config = dict(
    norm_eps=1e-05,
    qk_norm=False,
    bias='none',
    init_std_up=0.0391,
    warmup_steps=200,
    schedule='wsd',
    decay_fraction=1.0,
    seq_len=1024,
    doc_mask=True,
)
Each number is 500 + 50 x the weight over its row's rms, rounded and kept within 0 to 999. Layers, rows and columns count from 0. Numbers have three digits each. The size before them is the row's rms in percent of the matrix's.

# layer 2 attention key, 320x320, rms 0.0251, rows 217-304, columns 160-319
133:540544459486524480463510615523474434518490511579527480478469498556529518516523549477511455546396462494540591492525565546460526581525527488521397509464447540545461548461626488577458581588514445443491494479495529442572408519476432444506448520517480553497464444563484453521531486495487444519564535521411546522480538503572466566587507442460475567464616458455413490547538439509464531423396479458450429465473488462459513543552463467470399549518529534520471419479478425582514547617532428
134:512540480510520481486465570558500467391560406505453475485549502585426529573522510583457493478416519523411549479575482506438478478530502466550567518579591454486491435489565489446569562455470564567493524419473517543513503541478565472579512464448536443498553526418564478495421515605446523480475613523465531544451515493449531482508549519461425487571513481507521497442502533391559462514518591485525477528440438535551515506531437454566606489529506582438544466518490538572392436535489530
129:449437485485475482454465457554494500564576495514539481522561519448543486542528546603423484478504508551440433558471446465567505502502465470561587425575477526560527495646580532424457575509440432508526583522538487495473474472541530540513439415415498420464489502533473450609472453395473469563517464486527484471473583454567448455598508450486458428483402537414404544519461498432498452444537523480564543538525494529542473605553489466549490494491515463550507482513477461440423523445544489
133:476523472469518565602555540548439398562496525489481416516597552459518424515508451558480474434450534389497501515398502458506561500509470447455572481536538445447503455430541384551445444505477467524574507557446528516520498441542477488534585485534485568533483516405404483546540469584449449499452488508456469428562440495368527513527482470496470455470519606470536501566505509512563539484474552511441510481451435465546423462506460621471463576596484500450586462464534504403480441473501515
130:523507584695508479550461515528458456547494470565436427524527507405480485480520552456449550456543516426433460488569543464516464565487366542417554486542500449521524511525432413465589539408510475478421457545589483444503495577521489536434445448514567559488479554434522493456514565563489461577557503534537552479516520517479558503530588500551424562433533549552635626561474510513416439508451589512475405556528541478475488495499536440576496505503462513515547476526396567501528550535479482
125:523457572560490501427597468542511508555425475442532515548449521530499580435612497337543561514392462597479541518517489512522458483484437432522518461539538504478482520445460471444538436555494521488477466569476462411497481460491480455401582458460494472420514456521515597542488546448558503544539498476379519558463415506548463457595606497513496519543440546515554505446450562582447524509478503559487436455492478443497486512450460506436443544484541473499472399466519545531542495543437478
139:525486560462592473500432524535514384476478553506494654482474469578489514495483473432491481559545461510500472539540533564419526440519502520455563468486552460540461552517570542567641480455579459466554517557466488570553543417518538586525536420450561582446516470493506498467414507461546498464467474632517481469494452480546535444482575401471460623557478505535485559455440424490471490464519513546504536570534456525521516499500535557504407510475571519446425595496572498583467425521443496
109:522445483514527456471474451429458548528444538498532520593434467526479501540471554467440425514456471460525605424472528414524477421573525541421470575504482503553492482563378573534503448533524489543387479414466590499551428514434435474517566407502436505471558452511559465475473450547513564456458559485476461467476463593400484552568619476488464636451510521513511517436467471532543505526372473521503470497528530466555404500511568529552469515531541474469442455521520511446434458482468506
106:503517584436486496487555528560551532502439503553459575497471488437547508516503528441489568599503502519500428534442440480428502560510513477549468382465416495532517487548495431529482459553425540441485506554584430530423546513538433460573494634483531440543469408415458479520437498424635407544460512443504556496442480537461515536415515486541425437450426575497541480518488507493493485561437474533505491550526562518487474505536501483416455496568481466546447469583502547478549514482426511
124:410544530436542458485535481474460521555606509450467534595535454499603408523588436467384441543488494535503451484504423487453484487469548522514477452503508443448581561548521435457519445503459532545547449466514434536447466464412401508484538550459458561509502457481448451508461533597517532458454557533539416526470553526453551446544507510500502440562499522540477481397509487579552480409587548505490474491492508561574468475513508529454488451417517564502568443411492446490536515502555517
109:434461482434480506570474487574520394400496547441452487575504487507502615379509459552540415453541555478544466540486578523554509517506567436541500592460394482514556503470455614479523470511565518537497528402485496458546553451499458488566506501451571518484502506474474547465427487542390482490475575554511473463433499471483503587523485480442564503487518486477433429616542358518496600507657544503483561455424382503417524428472518447514595431444492477474483441528381482447537471544522509
106:513466512548448417448470510435540557553495483484531450557541548455533448496500551451518454458506462430504456417447460461505506482413435511482542421494545469515471537391401558481512521481492496479483463570536477536500537495482420459448531417505433562457423483452525357478502538422474479523491418474591440446546472571488550413470482485499456465544469417536522503455358508466552566499469452490539404448478392487510503469360467502518533511569513565489478563511406493544501452475481455
112:445581432541453415538550481466503482484472560485528547458516549476529461591432446415525543500494532451579508498562519509494566516481527478566459446429379452465496401484511442473525470438611505582504513521482560439522545538536544617572428451450631430491495444562614549534443480529452491509575515451463445425500527424376494490491484558414558488475581504499517511547485510494466497432564475561516518511512495485455534504627533456586520516493370416543526465471488446456514514491475523
110:543554496524405531423474454478533519438420496512525454482510573541423405469483552607473470494532472573408508476493486522517449510532428457491448473559552537487477525587463436568440452459542517554522509474562480617492525492477566563504444572565498508546489466542515536549498502538481469478523494476472568511498506400498527383571455477440525574446516499447467409501533471504581556485596520524486449517455489547470602501525521395505545444466435519460487500572495484464621530582455596
107:506470544464527490562468471489463492502544539518525585484529478536578530510595492427486474468388503512531532416508492448486541488498454528409402461458489516541505572628571529491500625445564454467516571478479571480620477541546454446485499468508497507504437528465529615571514430521486477440499505449474497401454502424553421456580541445506515551464488539537445474565505438483519459488518466486561555447477538389483544440442555494431479464536554461484699480433486467612475501467525351
120:551581513544522591538566539594519496429426491524551434483417516457510507471615477413491545508568417441517504427510554439526542513501381539511379579418441576543516468585545452572500513496551524500531479480498517453445479551572619570554513513441499562592606481523526500586490457558558501519532473463485567514569491494510483540511423578577485496531493552497510487563471528510470499491502526455478473467474552606515562554491540473439498464450482451490575528537415542512412532552526484
125:417534482503496460524389509445565567490515541521499551419462457479459469545511477500598518378457421464495565524458566497490467450470572503566490563468524570437601521572419536470533524583469607521550412558520459435366550459502500500426501456521567535435576608494581554522394471493524485616548421431474478507467491527543545492561517572531554548568481519509412549590482402526503490602490474532519544496491498462491514475544489460438553458406476489473520455423510498512410467512522546
133:559457426514488488525482466464522531528574501540488499486446485472559510418457462472460571506519404462456506572473483514466517458419503476511471523510540472548466568435478521475503456533455511548483498489428504471527466510455501546512550526498367460457603510524468465456563573502423476441526579457471489597416470476482452510522520572471565543534566471451453542490480503550531490504602543492435517534572581635525626480444530563515479426497418468519490477606406478565512550556516503
118:609558554386498485551513527539448465479490478541481509502438431555590539560504500422409409494549564541556393466462493593523532616441486492521427586475462569488560461481483506541552517424510500534542571435488524500562523491535385509416482485432555492451521488492538437515492507534453597533622512531532477574511519504451548468485505485487546466476526551573524450444491510504450550448500493539470482445517517482514511473546410500526423529510418435580500486572495513434489507399473524
125:536582443476567450488602500486456388482471504555466406546550492479520425591482568485465530445537538472510526577485480442476475474551532499465476560584472437579512502521460467512532505445496451517555487392502585500564460513540526522531419456492486477511593468475465518500519374544567484481436476393484575455456504530492440480523540476437438534474507555555531491446524602530439508456440470518464545441465476541572535445582515400545358480491442446498544498480549517502487479549467532
138:553501543575463449510563386459513472476417511492530495450492536495450428480501546575517569507521485527453521406544505547537474442597553545484506474509516558485464488497513521438519506529504477471577490464497527491470566486543508424345634470516514524462389466433554566599570428494499553567465515539458586511476367447544458548467480526412481376553552443431510496467531559453457493461544490501484515474523558444535534502559478532590521555450544485464469481480503487484448538480487524
126:539463428426490477406486533425460448503569461445531466539553506522485569504429425539480435434380524532539435474510616480502473491534472510504448504474561534586487494441557556480464536572523487502483528532513482478549484502437588447459450541514525474518471451502536454549581496470506520506552552559469505561491559461509534582438523471473416563469473494512454444502442565556541567547521472441418487480468615489489480558504498444385604487503447610518490470507541557541551505439494492
136:561528449549516515547422517451527491507600496487491533571464500529518519529508583555511546515550558498468531567510480559535500571599524544522486509436531430438475544438449577549447528514540528514556514433445490587401474590498473437621583522336465548516530532508457367480515431375458474475517459528550540480461525492468451476513412519501507507552510348550550531511534472505525382480548548481514476511441535441423509462555483586519502521581579492579504469511594514513492548540569454
142:518555539443497550515597552521481453436608499502456473557498503577366461464506461490572511405443517498478449586435524575510537469604495509517549495464464424489572465507578505481563467454509452499427499531505494561559512482476488422491456524491453534443512520629523445458451559456500508420523574449627508470526403443557520507507442574531546533558532472561506482509549502510487582518462549434588445441507485470480463509517446456449568446470412509566531478470538457497459535526459362
120:464523466493488593487465548527459641497620473418517562479471547508520545501457521518469492476541433428572503541454527575520518489522550524499479457456595531530464460594541615622467549485549415484535431512456520473458573514523466511440486422544435478576416610487440496424369539468524493494554514478451519462461612395463534517575496519457581544522440507490439613490505342450480529534583446533544547464459456462372582405548537514523503478469404420530484510456534515522448494556523477
132:557501443470525404576550522504443501562559547541584527575570465515488574408435515458525498421464525471535500618476444428421462577529591515545515507513423548524463568551486560558552514537410415497528558537543515460538428429517532557467461513499508506552450492475495526485433463466543480525523472506531459516466563556388535442497452499506622466541465400492507494485598343531498519474455419526482459510464440441534555478516532494480528535541490418507503440531453416397467463554605465
131:574521532482541457433534615529575469484468507432568506494502482407568470437504499520522550532575509476455501558519471527550413501519448424462487481520542529525507541499463386490428480462513588487473586512475442520454521477535517565480475538413569504495561495551465533484479568502491438414444559461476454533532517564489552449508521494433458532542548551499501566462513521457503456526476431558490578530496393491513478496550553561468535480473545436493525479486437566546540436407423423
134:482496470481457448442534495482571496520452526479547531590454488468553414500600418548510464544490490489395495580507472504527476499512558522491523568517459429508522546500529517608466485536514482513532518472595457529478404499485499476522477511523444508575454476471498418493506494464484486473493461525545493563485518578506498471470579530488455547514574572544500564428316493529512434537476477542518443469538422549455477486481429441644488568479461476417454577438543518492570480482405500
130:519462529565578464427559458597545461526515519535490569556464482574591449525531453375497606444488569534423496471523538532474526532486573507486443478484460517525576521567471458530553564527479486448418505487505433475508437577494463544465526490561458561465582553568491570515547546544455478383574484540443426511551538480508463508492485487455508544462442511465472570493548456449562342473480488450575533519455544471505569499484512462609521503485550449512537500570446492542554522494505462
131:447460572495503500498559441485480497600378491511512453450453536449493500576421510474528409535518376528567471431487497481523574531498443472463442488451426480476607531470519586422545461402512470511442513554574498467527492526461565558559455445437539556489403588469550403517529477442554438504602426398573445528430473541547559386478585551553501428528535505444545532496493518523555540415426472486515543481526460529530507509517478457454453456511541502499555499523516475526508423439560564
141:363420467424459480515440508460485424515479433572558501533493471489399409579510521497473609575575481497502493462528425552459486465481547526560523500450536455584452480564414595558553504446442523538462516512512505448494555511551467394548558537519553436468502483564503474525486487473461441471618467466519533395440476439399441519512462515428405551495458473481469518539497550526413545415539465528495624525481485435480562471490520464490516422525448492508483380515485560528435402487440425
131:527439475485600556427453415560502534529550518498494504504479515481521530397449478513412493524529450532491517536553440527495506509443502640485475521476478595595458523490446551446501509508397582443547508450519462440469484534552492493498453512474496438458527499551526548515436474574503495500501570441604462411541412569492577533504550432550471496506426442512612484506411457449557535510436456419438485623589441493530474520501382499485524477504531431521450534472372465481470441496523471
135:350536458513429519546487531546527565529523494483545567526515515541474528471471536584456468394474535457494539477541571515503519515530497469534498545376430523449489532503615587530487454561439466436403502461511393513411558528465448507430492498560394470538449462510633490606509473577564500528480466485418461405515503571436498531542478565544482468540517539501493543408485605557468584403444501555533538403517544497591463459484600475513491460516506472481476518529549519444448497389468559
139:620482543475536546569487560513485436532457528489456558471591492517496428416432481478500486469488528458401498514541563485563464510481550494391509537494520430516556564546535481536604435501436468426518466496551440482649430500423492473497498525405494497519498615549436565532448424606534499565528438495488469536543593562448417565504499504534492504543456536459558599564509492546476528505508575562544512531588513501580516575519501497473495469482488521564520544503581506495424511515409480
138:549527385530469509447585474505449486544530635525500478518503571567508456568488479471413560402428485572497506558511442468539504440505420476475539551458430427526479526443545553584500533462494423509485571519463559459392452568451510528527455537420520553478508497550497437558553496582510483565529485569529522543499470459517585434476509487537469432482441402597477499472552536426476520472481498534541490526445448447508448447457454410537512549520466600531460415452433511483406568504513531
131:581494386420439468475506449503541467568559498548530492505593536536442556510481510514450440486541477519509523508619579475488518589520570445469522380524585489594576480511461479525483536462487451385494453509520546450471499433547561465522468522557556473450543454511491374439538457597478469412430540581552440530558451531469506665597552511547423486497424538495451436575579462446529523472444547500501420431474469511509552538530538447559491549472471517499492497398549553580540467488523506
131:504500526427464515547470473506539412545472424553577533539478431493464603456562527336613563444466505512563461489558524460467541500536497411486517492555550481489383453496453513412576492532529441513463610518458425556474566490551545529516490556576556475513511554512451377530421531535468520424505474444447514569501450526510574497484548549401464510528497547495423486502475559479575532495484580405559555449537471517528443472452458552504520539655521490583600539599483447483491538503424470
130:557489577538520590466426552522410449473483506511458529451457380444410529478507526496499391543457516550538454487536479455532483481487501568446495565524459490446457600493502479562421484536473558492438421525511552404482503490491479496460507498503479558396479600520531493516509469464471472450481477438572461446426533499440480416481505427540544517508536464614474481438382466488514538521523501516539549621441471540398529495510556480522521450560512460444448543446568446490495523584479503
135:562431573487463571446451427451460515508417604482596532506458581465524505484515518600514503408473502436538631556491461418513495454549584493493541543447464508428480474516491489499563532499436597547542497528565433545461504466503543410445478510502433474460553500509524516611471467533520598488538557529522588442542498518429483531559559579487572605525575520524503538391559570527538577411511537475410542500507528513530542487600488503437578453453529562450481501495544570382484527469473492
119:538564544397500494556357440564455421468497506415483498542418517418568542499515523470433456476497455567522532562476456568470449505453551603442513452505436464418456575548524566497476523523528493581495489529583442560429570428517468453585491473464405417548580583487561474522559461476517498547509516542553512480399474490470508508500502466531433543456576591480411486610515506426519480455550518498503464469491525485564498552602518450405504507494510559485514550452468425559510517500518544
093:505457513488468467501514466462420476496462481562556607482416490474534489654572522533441540572457526554442516478543487423468465473576561510416598463525445476461501477542469559526445530483522497563595467433526543445486505454573523550527522513514533589468510505523531538486471529409483449518517451454531495503499511451473499538543543455488500464527545577493473474524491536494449513478456575453455459530494425475487545435543524542491471523347417561573413411433454485536598604507469464
112:513541510481551487512534544521518533483464518561504455487547486491523542494574578440532497491624476485421498474627552567609550455485423472497466529569565468558523554377432475509514492496585496494529427565489481523519588442513541451446441437505441568486473450491410501510575509439484457429522461567491517554544422466605417412469552480594514470482491476584438468570504525522560450535526457462564535470493550480529499587536467514515487452569549479522436483524507518539466540577419512
100:560444459590529530439580381594534472511498550561427522469552553510474402491530566510532437503504494528458531392542505531515591529507505518468446501493466461471398471440544418503555444538435534489480497562539534464456428552501462489398449491534551474469441494372558455494455487489530446458497472586519472467596458522496469582494440466474439460487582488536611446447441404529516512417425518487524462458516443581458528588501484471565553443598561403544578420434476528513507503489493494
100:570414488538516554508448474444557530427566529567490486534563529553513492506457466463483497509554484554517512402439486554654557555577551591512515533486548427466493500584520474515510563514416468494469515561417531441470476592568593538486530469453413420511460508561483539414445588516450465454456526491499526419577460539520532537518488491531591495484494517458602501472507563539564573561465445461434486457465494481479412458497520473478508546586562466528446560529524439432452502568387531
114:521542538526528478493532568541499472464468476490511493472550567520533549490557535486530455505553431616420430484472546463544539502539490483479483424524444499470566571442644497483529419512552514576573524465377536367525559443503476554580554553526508415485528528510531444579492548488478499434500472528546498545457407625560493458582445545684489515433458497514441616558425472443426509449458488538429518451535539505630516475486527420569437574458534502579488437503515553460471487575484528
094:450483498459401509444466519554457516483534500483423450606558378573494568439478437512442432497528502535551418575539585514485433480527545421539403428512563516513467514606395588472473534489534499472447513483509477433486434495471526482528528519529533501475510522497525498492544519536425467487508536507514497525446533490511478399533446466432512475620443542410471427573541469471530493481562470491554498621494551592360425532503505410510499468492557448471542443493437590517406535467541372
099:497519442406520542557484499526549445442469557397493507513477510491440537578401514522599434519523586424476479559523451621474476570480525407530513543519483577516416432560476506426516495464628515586501502609614454514543542593610501479581540469543534519455595514494498545526483493457494559454492481559574593532409542454557454536496420503503492500430469512504405533599552479552511426514546559542482456504497513550410448503452447534488405496427466520472573545608504411399492450549573515
102:619544514477522478528512538654481523482595459502473526473400511584525535461473546478544492428617511519455445520486482476547460536488540545525516454481564484564510533497562505628469566490484527546433422517530544539365487454484466558430480454551488524431484512487476532571466465526455531434540499506453468442417480495424478543433407549532685434483520511512519487493531449446563564527567465528518588551536446507531517527521508512535568543587470516570518501461501458460467517553505571
104:500466539429484523432480520449548530545427477485518469572533491516541505537543558626587525420620473569485565472474518478524491549478442447472529489404544496494467526501478523498481518503508497532499503392425584545505427480641583520487408468458557504467501549451542454418463514483557553532515453449489446525523539398464460411455506494469472526467617572531639546541416435446462547531442477498470540475542430485497569459434523500492436443449450555501484471429518458580578439488532513
114:526545469401542458475508435449423567482407472490543473471603513461530501551461507479491575600536441477522439580501471499480650504511548521488544574431479528358484465514469448484495465487482541552465550475574560495630523402469521522598488486400497547427470487449434455592454407545472526506468528491599502464477468505492502461552501473555510463524529476471517554495528446511464577483552467483581547544501522531483439505501438500505517500495456461406521511610565562528516556466528527
104:518568458563533450457481510443464472533495410470483408493512616491507425485452473480474516530596463428451520502489692592542464434340464514593459479552507523550503509483519552483484457478455564531461520589527472475460505447481551501482465522458539490552500472436565582517479515431472524505424516526481434544476510486542488536425594520464471501445483520510620497635584573539437528388524395455599486468448469535496500474437494457535490495563545480587508496422521579533438416545470407
114:425447431522554527510456422466480498481545432516437526537479533457514470527517410512542602558527459460472563458543538571478500544534562522523455447498431480592469546557449611519549558530525561573541552478424505542427520405543522403472568561537461490541403567542501500428540468528436466490445565499587501383578496460501578544526587462576485531539596434559505451523478490476525431477483502459502534532473474435379536530514397488458569453505503519555441511598487509432444533519398491
098:429453516545562470530492526423428504509452501446492472511491486398546467474578495425488456587604531462455546541483464492596502440568471430492503474447508416436507501457526485425638505503549449435550472473434598488621496439533515486441519573536523637419499431478434507457559501433438535409435456587469503577481470561463425409454547511577517523524517506499555593520497403534495514439504522477430543446508487417539505553579519442593527454554437435535483440512442529430573492502377414
111:555476521499505534541405492485495431602585513424560484460439529483595542607562561484486450460456549505639453443490474555544452478491469566471483531593511556386405558511505522505488469470424557522534441518469499541584456513517518471408395548535454521500464508464507480474481516466508581392509556505493600516402525422518382555469594377399570512543497380554367473579534551567561505538491536509482464458573521581450483596534397485538448538495502418516489535508514542502524485519488560
114:519512455523496460553536441476476383463498537518492564567496518491568551503485573509479557573426539385430476596533552515526484428496500404519538505428533470520459433583583431543425547455619551480445529460526502434499506485517546403397509492539485500589472644542513493527568540543450509526522547541484427650433470496453604436467504555510551509487486590497469534578547485536559432450550451452494533510567555522518445489486447519444430499475478591489514485568495539473457440571532507
109:690458504568487537455446423456544448472527463549525501504517615520572389505413486584529554518469489513527504528505470559386446543486457484504431463470613399554442496507559536572384572483515517551522473541584469496434501444548476507395566508469579461461501419552501479555474581495479496545510505524467500478477567439439512457460555485494525497442437597558448431515522526511528471465450432555537482513485582529596541462418629596490440579477430471454501557489530483525443430451507432
120:506489442470489555477416517404500462563496514533538494556540509471502565503518421524570417517399477510485515500466405496450389487546527500577484400467422479522550463664451511532543528495476462442538528475479456532553517532508547527552593524522510525502510507469473496441512427484542478431491455496484458527563560508422520481561523494538469555457490510485518518515528537526474520501435583518486469538533568466559504566469476490555440524446484529487487497511541429429495439452551512
116:436531480545499450557560411509536544491521437431430482522486441526451501482497538448578463496551552516486507475498520516556557447446506418585603434483502527428485462514375531464536469541507435524577504447517575621386496553402435503490580492533610467458442473483466462427527519533495490568563428473605421504481516537493531500527519520484463465499508450597607505514444421487557468541621545514548455523490483554503521547568560502511532463602465380446497570514527513579522424479546447
118:578532407477503516420505538490437581496438464475464453500402453501572490548479500500454485515544498449452542530531480526533492589486460539576458462431535524478486554534475567477450590447526461500535499488483522578547528514534438433376566498559494525597484506485589548551559471563494496498497554521469601522445576498538493453476522545453473483538478572510486517543575453503559506582519571608503439533520427606493457508523441449423498476491417558615491515496487493559557511451528478
112:477570559548511475508522552499477549508536422480510502497467478530463522584513468438469589470533502436465534503529511510425468442521542506568507510527480596535429530513506512516604451479461529562560509578498488497460467478539486539465573514477521521534522542499444518538414469580530512529409420400459487447545546514476613544494569472451539434512575499542421453594659510535418444512634538503521488544503503505524510553451535487447487482484485495543558470479435441523487467569510520
107:524504479576426532509555503445422440527496544566571467473521427501530552494453551501539454499563467462463521568573474528424517567446554591552490475560510535481450491490519402488444576476531485493476477470463538510473461459500470510560395461491505504452489584564530525536585457423524479484530508517445544506536381560481545506531603511505407470472565491521536518481450440504493537497595456524431423487516532554497423390593530440434454596543474504476441505427451481601529451580549437
120:502452487453462545530514507500525562482562440443539596539506476568552434479428442510531478500465446495428465581541510550392548552549506498524573497442530468488475541511492522504480498436502507522549510443481457533499573520545522431547541460496344480537521501497548532513465507517467520490458501443524522479523551466471503539419507486471558487473451404449438464563499490541390603574449480505495443540496464526522617487521526475368509555609434505578489513539582498507546496561585498
112:583435525457506437448500565502549502497460519533479526472519500424460508500412503528433549556526480559496509491607518468556485428475439508520511529494479517437474455552450523512525608501433472468569536415574503489551458588637552470471488517474500421527521458662528478514556401586473557530443530488463485511481430517431533508492461423452545516545571542483505474463535558472446438513428491509555567606482468475486500461526369524461511521579641448437471480525520453475506536470566488
106:508514554514511494581497501526482538479496476524492453503562566514591442463490510424467382515490564477442487565458475446467571558460464405592427538519540396515566474397454625531474552489526456599610513535530485542469443550522435542430426399570483496500444512501446420494582525482480450563525602476548474493409527509505558560437513527546518465612514495513502431542488457421490538495578556502397463520491475486521550467529458580579512543557466522475389432465466480468363545513454602
115:507427550501456489488580553537487615501483590528577547574451546522572491578524387551488454508565511529537549530487477529532469528353573447439586514484519490585517515494525556442443588427526464485483548506568537557530525493540406485496467487457481468591385579484448457501490572531419566554503484543463476552486450529473537518547575459459541478511410449436484437423581487455495449524606549480569525541503580432435612530531547439507417498498451531474540504531475484523558461534516470
124:532507566530426529464463542507560416474553579518507534571490471491488463453600521488452563476535406508526630584526507500492553476511496496469453520526572439549528568489509618455544505479546541484503607473553568537450505490563499491510412601458414500523485476460563587432471466490509463456432415477524566529510586567476504426446575453513565525535550478468431436487545548427539522466501571510508512467446492540445473518458529476553596506494444522512442529511436396569482542528448494
113:566421586447500505485629458425517560546454436495475519503458511500545460467481526421482460606536494605515563503513488498450526497485558582453495459479548528462505492510497512478583448594482495476426521406458549477514651515466481532460503513581528427445579502538455559429501497439527604432591418515550567420532453586548497498476396574536516493492469427502508523387451459480544486397491495479469514495510486539577389483496495595550511395460471494459576557499487495494436559530442509
118:476439458518450528532566573427596521536448456517499561528509555537436576478455405487478494452625477516550520535494506487484556587507508520499470500487460476391440462596542459506519483445498398558429490455544440431528457479544491571457498473530448461415565471465593587505339495589515481586543504541534426487509489501418443483509421499481469578480436493464523513558583478559517518552506461471579536411480493530520598478467582511497479495499556544544617467520402543485481472569572542
109:577534388553463553497528536578423483507453554480501523449486587429518504435480463484529519452511454551523521544363410532566476545420520499494501551466519506562486440544477469465471511518462450512440453555593558564479436423453448554456482484519574482501534526554431508498424519451549492570517434430482381436528474382511471460552610441461544546499555581461545413464413454541497405472528444516589526538522480569435517464439517503552522427527518434566539489508546459477487496490445538
118:541546456511466553470439552469493506539462512488434452420444413500439501551443599434524542479510560306493470443507553477462559570535505499427464484526475591545481486462512576584415471455509499549583525593471462436504557532448509605531501443440556548551528496479469502487537467558449578495490464369519491502522509491606427544421474488457479511420422432506482513547403394500519578503502562581464557490506538493496549481502570585489463457454493392484548584568525586493504547467545516
116:442569551479454454513497488484445479446528533427545466437526472500490574556507560496474525538560529500535459548472555488559444460482514495542491473459520538473427583496384434422527453615487451512523505490452441549504554543551476518530539504533506580482516614489487614505468504510446464593545575560485566490443498558455463403520438446557496490582444523429474480519464363408445558465557522489534461485499508542414647465381513479527546447461532420581592473533515532459462569491417539
094:506547422447462514522535542498544465474504533480532512478473517538488521549435526542611456670504473544465452468430579551629522503426498457517530424438463517503518489432528528601480522539469497493446474505522413513463547492468455492403504469510496453461529574474532625591471454643450524526507539467519530543517575473435518461548455455469431403573450500512631510484565504559489457574523460366492557454460516497478516449533522459483550529505528529592496474495431464511476476553590499
114:575525588497543417506414588491537506414427496479514539503493522490594551598491399505388468500535600520542473563548486500522538475535521498482493493502458471534472531487467489431460493462665562548511483563527488536491599430478533447553586550517523509541553497484526485472421497464531428453560516490516482476459502481548456585499496538569571588533502466544415483604533458536551519503510503560492482521485530464532442544536461397397490493532455505524544416470509501498499404554536518
104:491542476521457503592536558506529527444397582591436510520514442585559622593508539454484524578536446448523542478478625498462486507367646499508443512389450482445553500464518430447413507495598487525566472528468518550454430435549517429511464514509470464526536617532504497586522458521463560537523588487533545510515582554492528484473567520497457410432543560505449467419382502571517483492539498440521604504517424462512450449565617514499511505546434544409430436554499541488535476477451490
110:512536412498493480495530501547530435485489454488516518496489453343450517439457516494425425528436543556439511403511558483560426492397587519605485580458430483497570416544442473504498556509556407509471444549531574410543432579390462524553550506518578422389425483478536460527539507550504528494428511614510433512505505500509531402494499534503480479426492466504510515466469552530503488580572424468594539571571451592531491557456517490564438492552478535455480468510428552540522492469562438
108:493462562532493457516498490585442456546393481440569412526494532479488473563516508463599466567521639479442501482561428517532414484557510482486496468483498517548508479530415548505447424540482490412538502553475542506520426488471486604476451522529486434451484508456387426414579476486575526514450456483455485449553457519509470560544422463597467512463500491544551536519475453597543560512463470432511450454412567398474442435466484457526480525540503562464484429571542477563497530474483407
106:405430476600480504471512484581460524516488559480439544450572494432508525587450496440569457433488448552519494473441524465513517541480518546534417477507469539500546443559554446515553553549563579445480427522617493498595494635431506573472450425569394462633462498502524475550551440518523406468548524473533497428546412477441489494478520440535508456587588464489511446408440593422562432449367442544420467555625507490459470569530506549502488440509634411517560532519519514447517425484511394
104:504517599430458481509448495559461467567474532474501497520467599450404415473532507420507468479470520490454468409405504533548452462426483530498586447557465577544434416386457472501513439566469498457474496449508500487558504535456547559504405423496526513473444468435490503445535477498550559574527590484429460589504461534481539425510455482518532456556536495537521563372453493547549439492529506432526474362475514513396469434493534470586532491515553469451442565372482415580522540376590543
100:526584562576428523515540486511539544474478509567493511543572476429517491514459508547443509509427566567498482469490544486581548478487438538506504482472471484589509496497521485628541500576476501433462464510558469520459517493389440538570454491463474548455389509557393483601536597546470513486454483557499467511592478537537421492555432502578602492468620447456592471462402495482531469476486475431559505511487503471516476537438485581508548567480589515418491427467486667424568443452455554
106:491563485515535406487514564560474548536535460605458447494481459493517555548464486525553607537482529462525472500430448518459507647397584592487468485503508482514594558505571483407477565537532589516521469576562511509532546560433542469514452518521555496539443498465531462566484441617455476532510452501542453576398525538547483482473498482480517443515564454552452533501514502431491472474573502595497543489445464526520557496413455459407512455487509536558548528493512448535456465518646598
110:481454544498470581501531447569460597563475490518454523476410519406536448564408589574510534614574454530437471402431460502471538460478514548581552399470529456534560462513505513529501537499501562522409419531546486476475518576409567509500482459510522490460585490513463527513494515529549477494459518477486468560521497518417514494494478532428464521475537506520566420361470506410529468446562489432451492406461494506524502463417422519542436402506554505478522572541488497533424542465546500
123:508446517503537445484530447550493554486471576467476521435507513488528572455537518438527435477446424464483552496529500468520587515491527519503516627431554557581467451388503564551456501587441622451506506475499403501457483484501429556474494535485574501505443516476503588545567398499452526513568543536522481598515485486458443591521529475469562513565479416507413449412414612481583570541434595566488475468554438539519419571431453504448576504507560515540608424537552511426508497518561465
114:468518509433562533473477540526432524456528495446520491526468466455555457431487552468429599472498554435534477568513443536409455530525482535603471515522484571526554502422547393511537523434554487479455493451531494484491510532582471537457405502446444541512516531550455524504484499507321460502530515457432498559502543510470483413438482405486510480431433467406406477604595613449406478552533540526471486564472631453425552498488449570484548499568454483504483571540477526545467484418521519
114:437538562476456430469477446603475471472505466483385507434486473371518476484509532416611422517436604553493506507484479475592498542405476475467371480555455485491548406411540488453475560538461553470490483577424512488567510489421556527566490516496533524521501491618422497483450466405460484545470528521511561489499470417538548449523463514507490548504477531493398522486553423515558526557481520490522474566509506609432557483467499483585419447491460521548480540456467561525482462495516637
106:496531579549488548475498415563510511555576509538531479537525535509538390373523606446459418583461469534512500463483433509538486441507449461532452507436453534539539525517587497498475460547560629507537501486500557475563393389492590519468508550483540479488448552559505530479547496504552569463400512552463482456530427543600521517531524537567519503465561539558488542396476454582472484401514456499524454489504551486399512478538548429561365547493477550520424475546484523537523477413452554
110:459503580516564465482546562552473480526474428448632482421527484554575540521460570453482485453425478479491443513483544389499520464494489469488462505434441520575455556575540532481401527430473553572436468549489555557518465532520565538537483480558477557462495553465475613516464522413484403415576517488528455493544468497461494551595507500436506501550502436481455504578489593533513494575437555448547447596522564458572432556549447495487496483502485534479602541471418495568450481514356447
104:462494490567425485511519520495448435415465512556500508495422484511407570464418447517547433514491568502485439542452550529509449430574534465579538534578532540399540561426529489516506481430501497549514410486537417639480499537437384475531529496460447431474579459499593494478596529519548491488506537505622485515371558468551571557479537490418390423537489475501463495565455520425558563547529503449498448607504469455493539604479481526550510461527480471408442450494619441526466512571474468
116:541542401534511451379517475469497416464442551516466564408526533472429526395549512546562492525435545452547485408486462523519541544525473517484530476499495505502460464526531558529535464563499535518504464535426551494548500563423473512494475402401443493561458563545450538519467511560492536488425497503463466510467483490543465485520518483617461484529516394440530562405486423532558431520425577477591580501539373546419516585425490539518516639523469524483452466554409492451460397541464445